Weights of a small GPT-style language model, trained from scratch on English Wikipedia.
Size: 25 layers, 19.5M parameters.
Architecture: RMSNorm before each block, rotary positions, no biases in attention or MLP, untied embeddings.
Training: a variant of SOAP for these matrices, 511M tokens.
Each number is 128 + 24 x the weight over its row's rms, rounded and kept within 0 to 255. Layers, rows and columns count from 0. The size above them is the row's rms in percent of the matrix's.

# layer 15 attention key, 128x256, rms 0.107, rows 120-127, columns 0-127
size [ 89  89  90  91  89  84  90  90]
[[162 145 126 125 147 156 152 124 144 136 146 114 126 131 120 141 137 158 118 103 116 142 124 141 189 138 146 110 142 155 102 112 136 129 101 165 136 115 176 139  97 111 132 139 112 155 120 169 140 126  95 117 127 125 118 113 146 123 143 138 116 159 127 168 168 135 110  98 134 155 121 177 143 157 119 154 125 123 130  96 114 111 135 122 108 179 104 112 124 144 104 106 122 121  95 106 129 159  95 153 156 139  95 119 168 160 141 109 180 143 155 153 143 142 146 130 137 139 113 138 111  97 142 113  93 121  77 121]
 [129 116 145 135 145 125  99 134 183 105 138 120  93 104 123  79 125 106 133 109 148 113 164 116 140 147  88 179 133 177 140 158 136 135 134 123 165 132 113 115 133 135 141 134  90  74  90 127 138 136 131 114 163 175 106 146 154 113  59 132 121 105 137 109 110 117 113 142 178 109 112 140 128 142 104 130 144 137 150  97  95 127 128 169  88  89 108 148 141 138 163 110 117 140 108 122 125 103 120 112 115 133 153 170 117  88 141 147 152 144 133 137 170 130 102 118 103 114  87 126 153 143 163 136 114 157 139 120]
 [134 127 184 163 124 108 130 109 110 114 150 145 120 120 135 162 112 129 120 114 113 153 145 153 123 116 117 132  85 121 131 156 123 122 115 186 116  94 103 128 139 125 176 147 100 106 158 132 137  91 120 131  94 123  95 135 140 120 139 151 111 134 101 125 115 139 154 142 179 121 134 156 134 113 126 109 114 153 107  87 141 121 140 104 160 196 107 155 122 139 151 161 111 183 158 120 114  94 124 121 156  87 158 129 151 129 133 133 124 116 116 127 152 191  86 114 148 105 132 123 132 142 110 109  87 102 115 133]
 [128 123 146  99 120 173 117 154 106 170 118 122  74 119 136 124 118 102 116  98 171 132  90 131 164 121 125 116 170 152 162 128 151 198 121 139 140 146 120 136 100  78 134 115 161 110 114  93  88 151 140  74 142 119  88  92 135 135 132 150  99 138 142 142 101 127 136  92 140 117 115 124 154 148 130 133 129 143 124 122 129 136 136  97 139 115 133 121 169 163 104 160  88 139 145 117 101 167 126 146 116  72  99 127 143 155 100 117 139 130 123 115 122 114 120 122 122  89 132 114 120 125 108  87  82 111 117  79]
 [150 127 139 109 119  75 149 140 154 147 170 110 119 114 151 108 154 109 104 121 134 127 131 147 156 120 154 108 176 116 120 115  86 101  90 110 101 132 139 107 119 113 179 155  90  97 138 139 125  99  86 122 132 129 170 153 134 133 104 150 130 154 105 158 110 152 128 151 135 121 159 109  95 122  96 105 164 112 122 149 119 113 116 118 118  91 128  94  96 117 145 125 148 110 162 138 105 139 128 103 127 104 124 123 152 117 127 155 101  62  81 128 150 112 113 169 121 131 145 134 131 148 137 112 131  88 127  95]
 [122 107 120  87 175 191 134 157 153 124 130 133 126  77 171  84 158 135  91 140 124 126 183 135 134 164 120  96 152 114 148 186  64 146 124 126  98 158  96 127 128 132 131 104 123 143  86 134 121 148  97 123 126 102  95 143 143 146 145 122 117 164 146 131 138 118 138 145 144 142 149 146 125 124 115 141  93 148 147 131 142 136 168  84 142 147 123 136  79  92 139 116 118 118 129 157  82 133  94 158 130 142  84 126 119 122 134 104 123 140 152  97 146 170 123 123 119 155 103 135 114 144  81 124 146 117 146 104]
 [169 129 134 156 111 102 124 127 147 144 122  86 106 125 175 114 117 104 126 119 125 122 125 134 145 113 143 105 123 141 154 148 133 160 148 152 128 113 131 149 135 177 155 154  85 152 111 140 145 132  97 157 105 126 149 103 160 147  73 135 138 143 143 110 104 118 128  58 112  94 188 101 141 102 137 117 105 141  91 141 129 135 154 126 126 110 129 138 135 136 107 139  97 128 112 138 136 143 118 165 125 141 140 135 121 144  98 107 129 138 114 110  91 123  79 126  98 142 118 137 147 109 141  60  97 139 115 144]
 [108  82 109 152 126  88 119 151 118 111 105 115 106 135 125 162 129 125 155 132 132 127 144 157 110 116  88 120 107 125 144 124 124 136 189 131  74 147 148 103 152  81 193 129 124  99 157 102 121 187 193 132 163 132 127 107 143 120 119 169  80 173 170 106 131 107 145  74 162 137 111  98 143 122 113 146 125 156 139 112 120 138 183 149 129 125 159 164  86 111 185 152 108 123 103 139 130 140 153 132 151 134 119 116 129 172 133 146 119 107 141 145 133  83 153 144 139 143 111 131 123  92 114 110 131  48  87 118]]
# layer 15 attention query, 256x256, rms 0.108, rows 185-191,249-255, columns 0-127
size [ 94  85  91  83  85  84  88 106 106 103  98 102 107 103]
[[141 151  89 150 114 172 126 129  84 137 126 155  93 167 134 157 132 129 104  99 114 140 100 158 132  95 124 118 141 108 105 148 186 130 120 151 146  80 122 166 137 127 100 127 151 136 136 132 163 140 143 142 139 121 169  93 141 102  90 119 117  78 120 118 114 114 117 103 140 174 144 149 126  89 143 146 170 137 126 155 118 113 127  99 144 113 116 123 137 131  74 155 140 119 124 124 134 132 127  93 181 140 120  77 147 111 119 131 111 114 104 135  96 136 148 125 133 151 130 113  84 107 135 166 124 127 148 133]
 [164 160 121 152 104 114 186 136 123 122  71 124 137 148  94 135  95 138 151 152 156 120 147 163  58 116 141 163 130 152 163 143 145 137 102 112 125 149 136 124 127 133 111 102 104 162 104 109 124 125  99 124 185 151 134 134  82 116  97 159  96 119 111 137 156 133 115 101 135  87 152 131 115 121 130 139 117 135 170 165 132 116 165 129 133  89 128 154  98 128  92 138 150 118 113 113 108 156 127 155 118 130 127 113 121 142 114 133 142 125 151 164 105 108 120 164 103  81 146 115 114  95 140 106 131 187 141 115]
 [109 123 112 116  99 111 115 134 165 123 110 112  90 147 130 174  82 152 121 105 123 132 133 132  69 159 151 167 140 101  96 126 103 164 132 116 147 128 112 114  97 134 120 128  85 128 162 121 160 150 143 135 147 127 138 132 164 112 136  84 146 128 132 115  92 174 127  98  97 108 141 125 108 123  77  79 173 155 106 136 143 113  97 133 123 137 138 134  80 152 161 131 121 123  87 146 137 144 125  94  72 158 147 135 108 137 139 120 154 133 126 125 113 155 127  90  83 152 118 112 152 115 111 120 142 132 108 101]
 [147  93 134 117 154 161 159 119 125 129 109  99 154 144  87 152 115 117  91 105 165 124 135 150  94 137 146 135 109  97  98 154 107 120 174  94 133 184 121 128 147 134 110 124 130 116 123  82 124 116 170 157  95 159 111 152 161 174 124  99 153 123 106 113 153 130 135 181 113 128 127 199 140 143 131 171 128 125 144 102 117 123 116 159 139 146 157 136 116 129 122 155 106 106 143 136 134 104 128 132 109  92 127 111  76 101 144 136 153 136 136 136  81 134 153 162 160 112 132 172 138 119 149 163 122 107 145 106]
 [ 95 151 101 138 106 144 127  98 139 114 145 151 134 115 126 170 157 110 113 107 132 139  71 121 156 114  96  81 102 191 123 102 123 155 127 116 143 115 152 133 150 134 142 133 138  87 131 117  61 133 102 135 109 128 162 137 158 180 144 131 120 120 145 104 108 144 121 140 108 141 129 100 173 123 131 174  95 162  99 157 144 102 138 127 130 147 139 131 173 135 121 173 169 124 122 143 162  87 135 134  60 138 103 137 136 126 134 147 112 139  96 142 128  95  93  93  83 146 141 128 133 114 121 127  86 129 111 145]
 [ 80 157 139 106 101 105 139  99 124 132 142 148  61 139 126 147  98 112 114 118 128 130 171 129 137 104  91 136 142 134 176 142  96 100 149 183 110 122 112 141 141 121 132 171  71 141 136 121 158 117 117 117 134 111 174 135  90 137 129  96 170 108 164 120 132  78 175 162 143 166 144 137 144 151 144 125 126 157  90 100 126 149 127 138 139 137 140 153 156 109 143 108 150  66  93 113  98 173 118 147 155  99 111 105 110 164 117 110 131 173 120 153 152 170 149 127 116 129 117 118 168 131  98 120 122  76  82  94]
 [103 131 128 146 126 167 149 117 136 123 131 106 103 131 127 130 111 127 109 163  82 152 124 130 153 120 151  98 138 175 149 109 124 131  71 179 181 110 130 114 100 134 135 140 109 141 128 113 111 114 106 149 143 166 111 170 166 102 115 111 123 104 141 102 125 143 130 102  98 105 112 144  76 150 132 142 115 105 135 120  98 117 138 160 116 145 103 128 147 130 108 122 121 130 138 133 143 127 126 125 111 161 110 162 161 107  81 172 121 109 173 150 108 160 154 126 142 144 153  76 137 128 124 164 169 123 106 124]
 [122 109 129 126 134 116 106 143 127 126 153 134 166 142 141  95 131 123 112 146 109 158 101 102 152 105  81  94 132 117 177 127 154 150 129 124 125 149 139 146 139 122 165 149 154 116  79 160 135 116 138 134 128  87  98 151 149 111 132 137 138 137 111 117  96 119 110 143 151 120 126 131  96 141 129 109 142  94 156 117 100 115 140 180 130 109 150 156  99 105 128 105 122 146 108 111 100  93 152  75  92 138 146 143 127  76 124 153  94 122 132 109 122 146 180 131 102 143 142 116 140 101 168 121 121 145 115  94]
 [119  87 160 111  84 120 124 179 119 110 146 146 115  89 140 149 107 148 131 104 117 129 135 114  75 116 151 157 127 128 164 143  93 107 135 135 145  98 153 141 108 146 122 149 137 130 147 105 119 113  63  92 121 128 126 134 110 140 203 144  40 153 179 122 153 165 144 141 162 109 159 123 106 155 136 157  80 116 154 117 119 156 134 115 107 134  95 118 157 171 116  95 125 155 126 145 115 154 121 100 118 102  90 138 138  64 114  93 147 141 110 101  89  94 142 128  83 151 150 129 148 154 135 127 105 127 121 128]
 [123 168 125 111 120 180 114 107 110 105  67 130 116 139 140  89  80  96 142 147 144 126 143 152 187 121  97 194 131 138 149 125 119 119 119 111 147  98 147 116 124 147 148  73 143 152 135 144 139 160 107 162  80 164 147 135 110 146 121 110 145 121 135  86 130 101 136 112 158  84 127 161  80 121 135 127 130 138 107 157 149 132 177 121 135 130 109  94 145 136 110 141 151 133 121  99 144  93 165 115 112 110 102 102 147 144 136 109  85 134  89 139 155 130 106 139 126 128 158 128 103 158 150 109  95 111  94 166]
 [118  71  93 113 135 117 111 129 145 161 104 116 128 114 116 106  79  88 125 120 126 161 110 160 146 110  92 118 132 139  59 103 142 124 121 142 114 137 111 169 102 156 124 132 144 111 131  65 131 119 122 154 130 141 106 167 132 146 114 143 105 159  78 140 143 130 145 101 134 129 132 168 145 101 129  99 143  95 153  92 119 114 102 126 130 129 111 111 163 113 136 111 163 139  98 120 153 121 177 114 128  92 129 155 134 112  93 141 116 120 118 150 172 116 150  75 139 124 105 134 122 137 145 151  84 108 111 160]
 [128 153 126 149 159 132 203 146 165 133 118 137 138 109  85 115 104 155 162 136 112 152 139 123 106 121 141 127 112 151 101 150 125  75 133 122  54 105 114 152 121  93  94 137 161 113 122 134 117 124 110 121 117 114 123 137 136 126 134 173 142 137 131 122 144 141 177 162 128 155 134 104 122 101 100 132 133 104 138  93 126 153 127  65 106 135 129 137 163 153 115 143 167 142 146 112 155 158 141 113 116 160 141 147 108 123  93 108 123 101 116 162 102 114 118 112 156 140 123 147 148 141 106 170 167 152 145 180]
 [ 85 117 110 129 128 120 120 137 145 121 112 116 105  99 131 108 161 135 132 100 116 135 174  69  99 104 131 142 168 104 152 128 140 140 117 166 112 123 116 138 113 161 146 136 140 120 129 153 140 119  92 123 120 113 127 115  86 172 102 112 150  74 170  87 127  98 116 118 123 103 132 124  95 119 107  99 123  83 117 108 111 130 192 142 111 152 113  97 114 113 144 113 128 129 165 137 173 168 151 104 138 120 121 120 133 157 121 165  83 137  95 116  95 184 102 120  94 132 116 143 115  86 136 103 155  81 120 128]
 [118 107 131 111 141 107  99 154 145 123 137 118 125 163  93 138 110 102  98 176 138 108 110 164 143 139 148 135 161 151  95 142 161 143 106 121  96 175 116 127 108 138 104 151 148 125 137 100 151  94  80 141 155 106 126 190 150 147 153 157 173  94 112 134 162 145 143 135 125 137  93 114 130 134  95  71 169 137 124 126 150 120 108  79 130  69 122 149 124  91 101 156 119 134 156 113 131 128 121 110 153 136  95 117 132 164 110  84  74 114 103 123 122 160 115 124 175 126  99 154 137 136 109 109 129 107 121 155]]
# layer 15 attention value, 128x256, rms 0.135, rows 64, columns 0-127
size [ 86]
[[ 91  95 133 121 131 150 128 145  95 162 148 147 134 115 163 143 126 114 138 113 147 106 153  69 149 115 121  89 122 111 139 150 152 112 104 119 151  77 149 125 143 132 149 121 163 108 171 147 123  82 140 141 115 151 134 106 122  82 155 130 147 138 112 143 114 175  97 120 155 179 108 150 123 114 148 101 122 137 107 117 103 140 110 106 122 116 134 102  99 146 120  87 118 139 117 138 141 166 162 132 106 114 112 100 146 154  94 124 101 110 101 110 156 169 130 116 159 101  97 120 150 151 112 113 102 132 139 106]]
# layer 15 attention output (transposed), 256x256, rms 0.131, rows 128,192, columns 0-127
size [ 87  95]
[[134 126 178 101 103 167 150 102  79 109 145 149 115 120 152 164 108 128 135 129 151 144 133 113 130 146 103 127 126 104 108 139 149 135  94 132 143 141  74 105 109 140 125 123 122 116 193 147 139 127 144 101  64  88 158 125 109 139 130 169  83 107 121 125 111 157 125 105 127 162 121 158 143 114 174 150 142 108 105 121 126 122 159 105 123 112 113 122 151 101  97 147  72  95 155 149 119 167 134 169 108 115 134 103 151 132  81 107 141 147 131 148 126 152 138 112 118  93 137 111 149 128 125 171 102 115 150 126]
 [130 171 116 146 154 116 125  99 157 107 121 105 161 117 137 105 152 115 169 159 128 138 165 134 125 156 155 117 129 153 148 125  91 148 134  97  88 111 137 161 136 117 100  70 151 150  99  87 154 119  79  91 116 162 140 100  98 127 124 126 168 111 179 123 149  78 159 105 140 112 128  68 137 161 101 129 151 118 168 157 100 127 116 170 121 124 171 161 120 114 152 125 132 138 138 128 151  94 154 166 152  87 107 146 109  88 146 136 134 111 139 123 136  67 137 128  87  53 143 148 100 125 127 119  78 108 131 150]]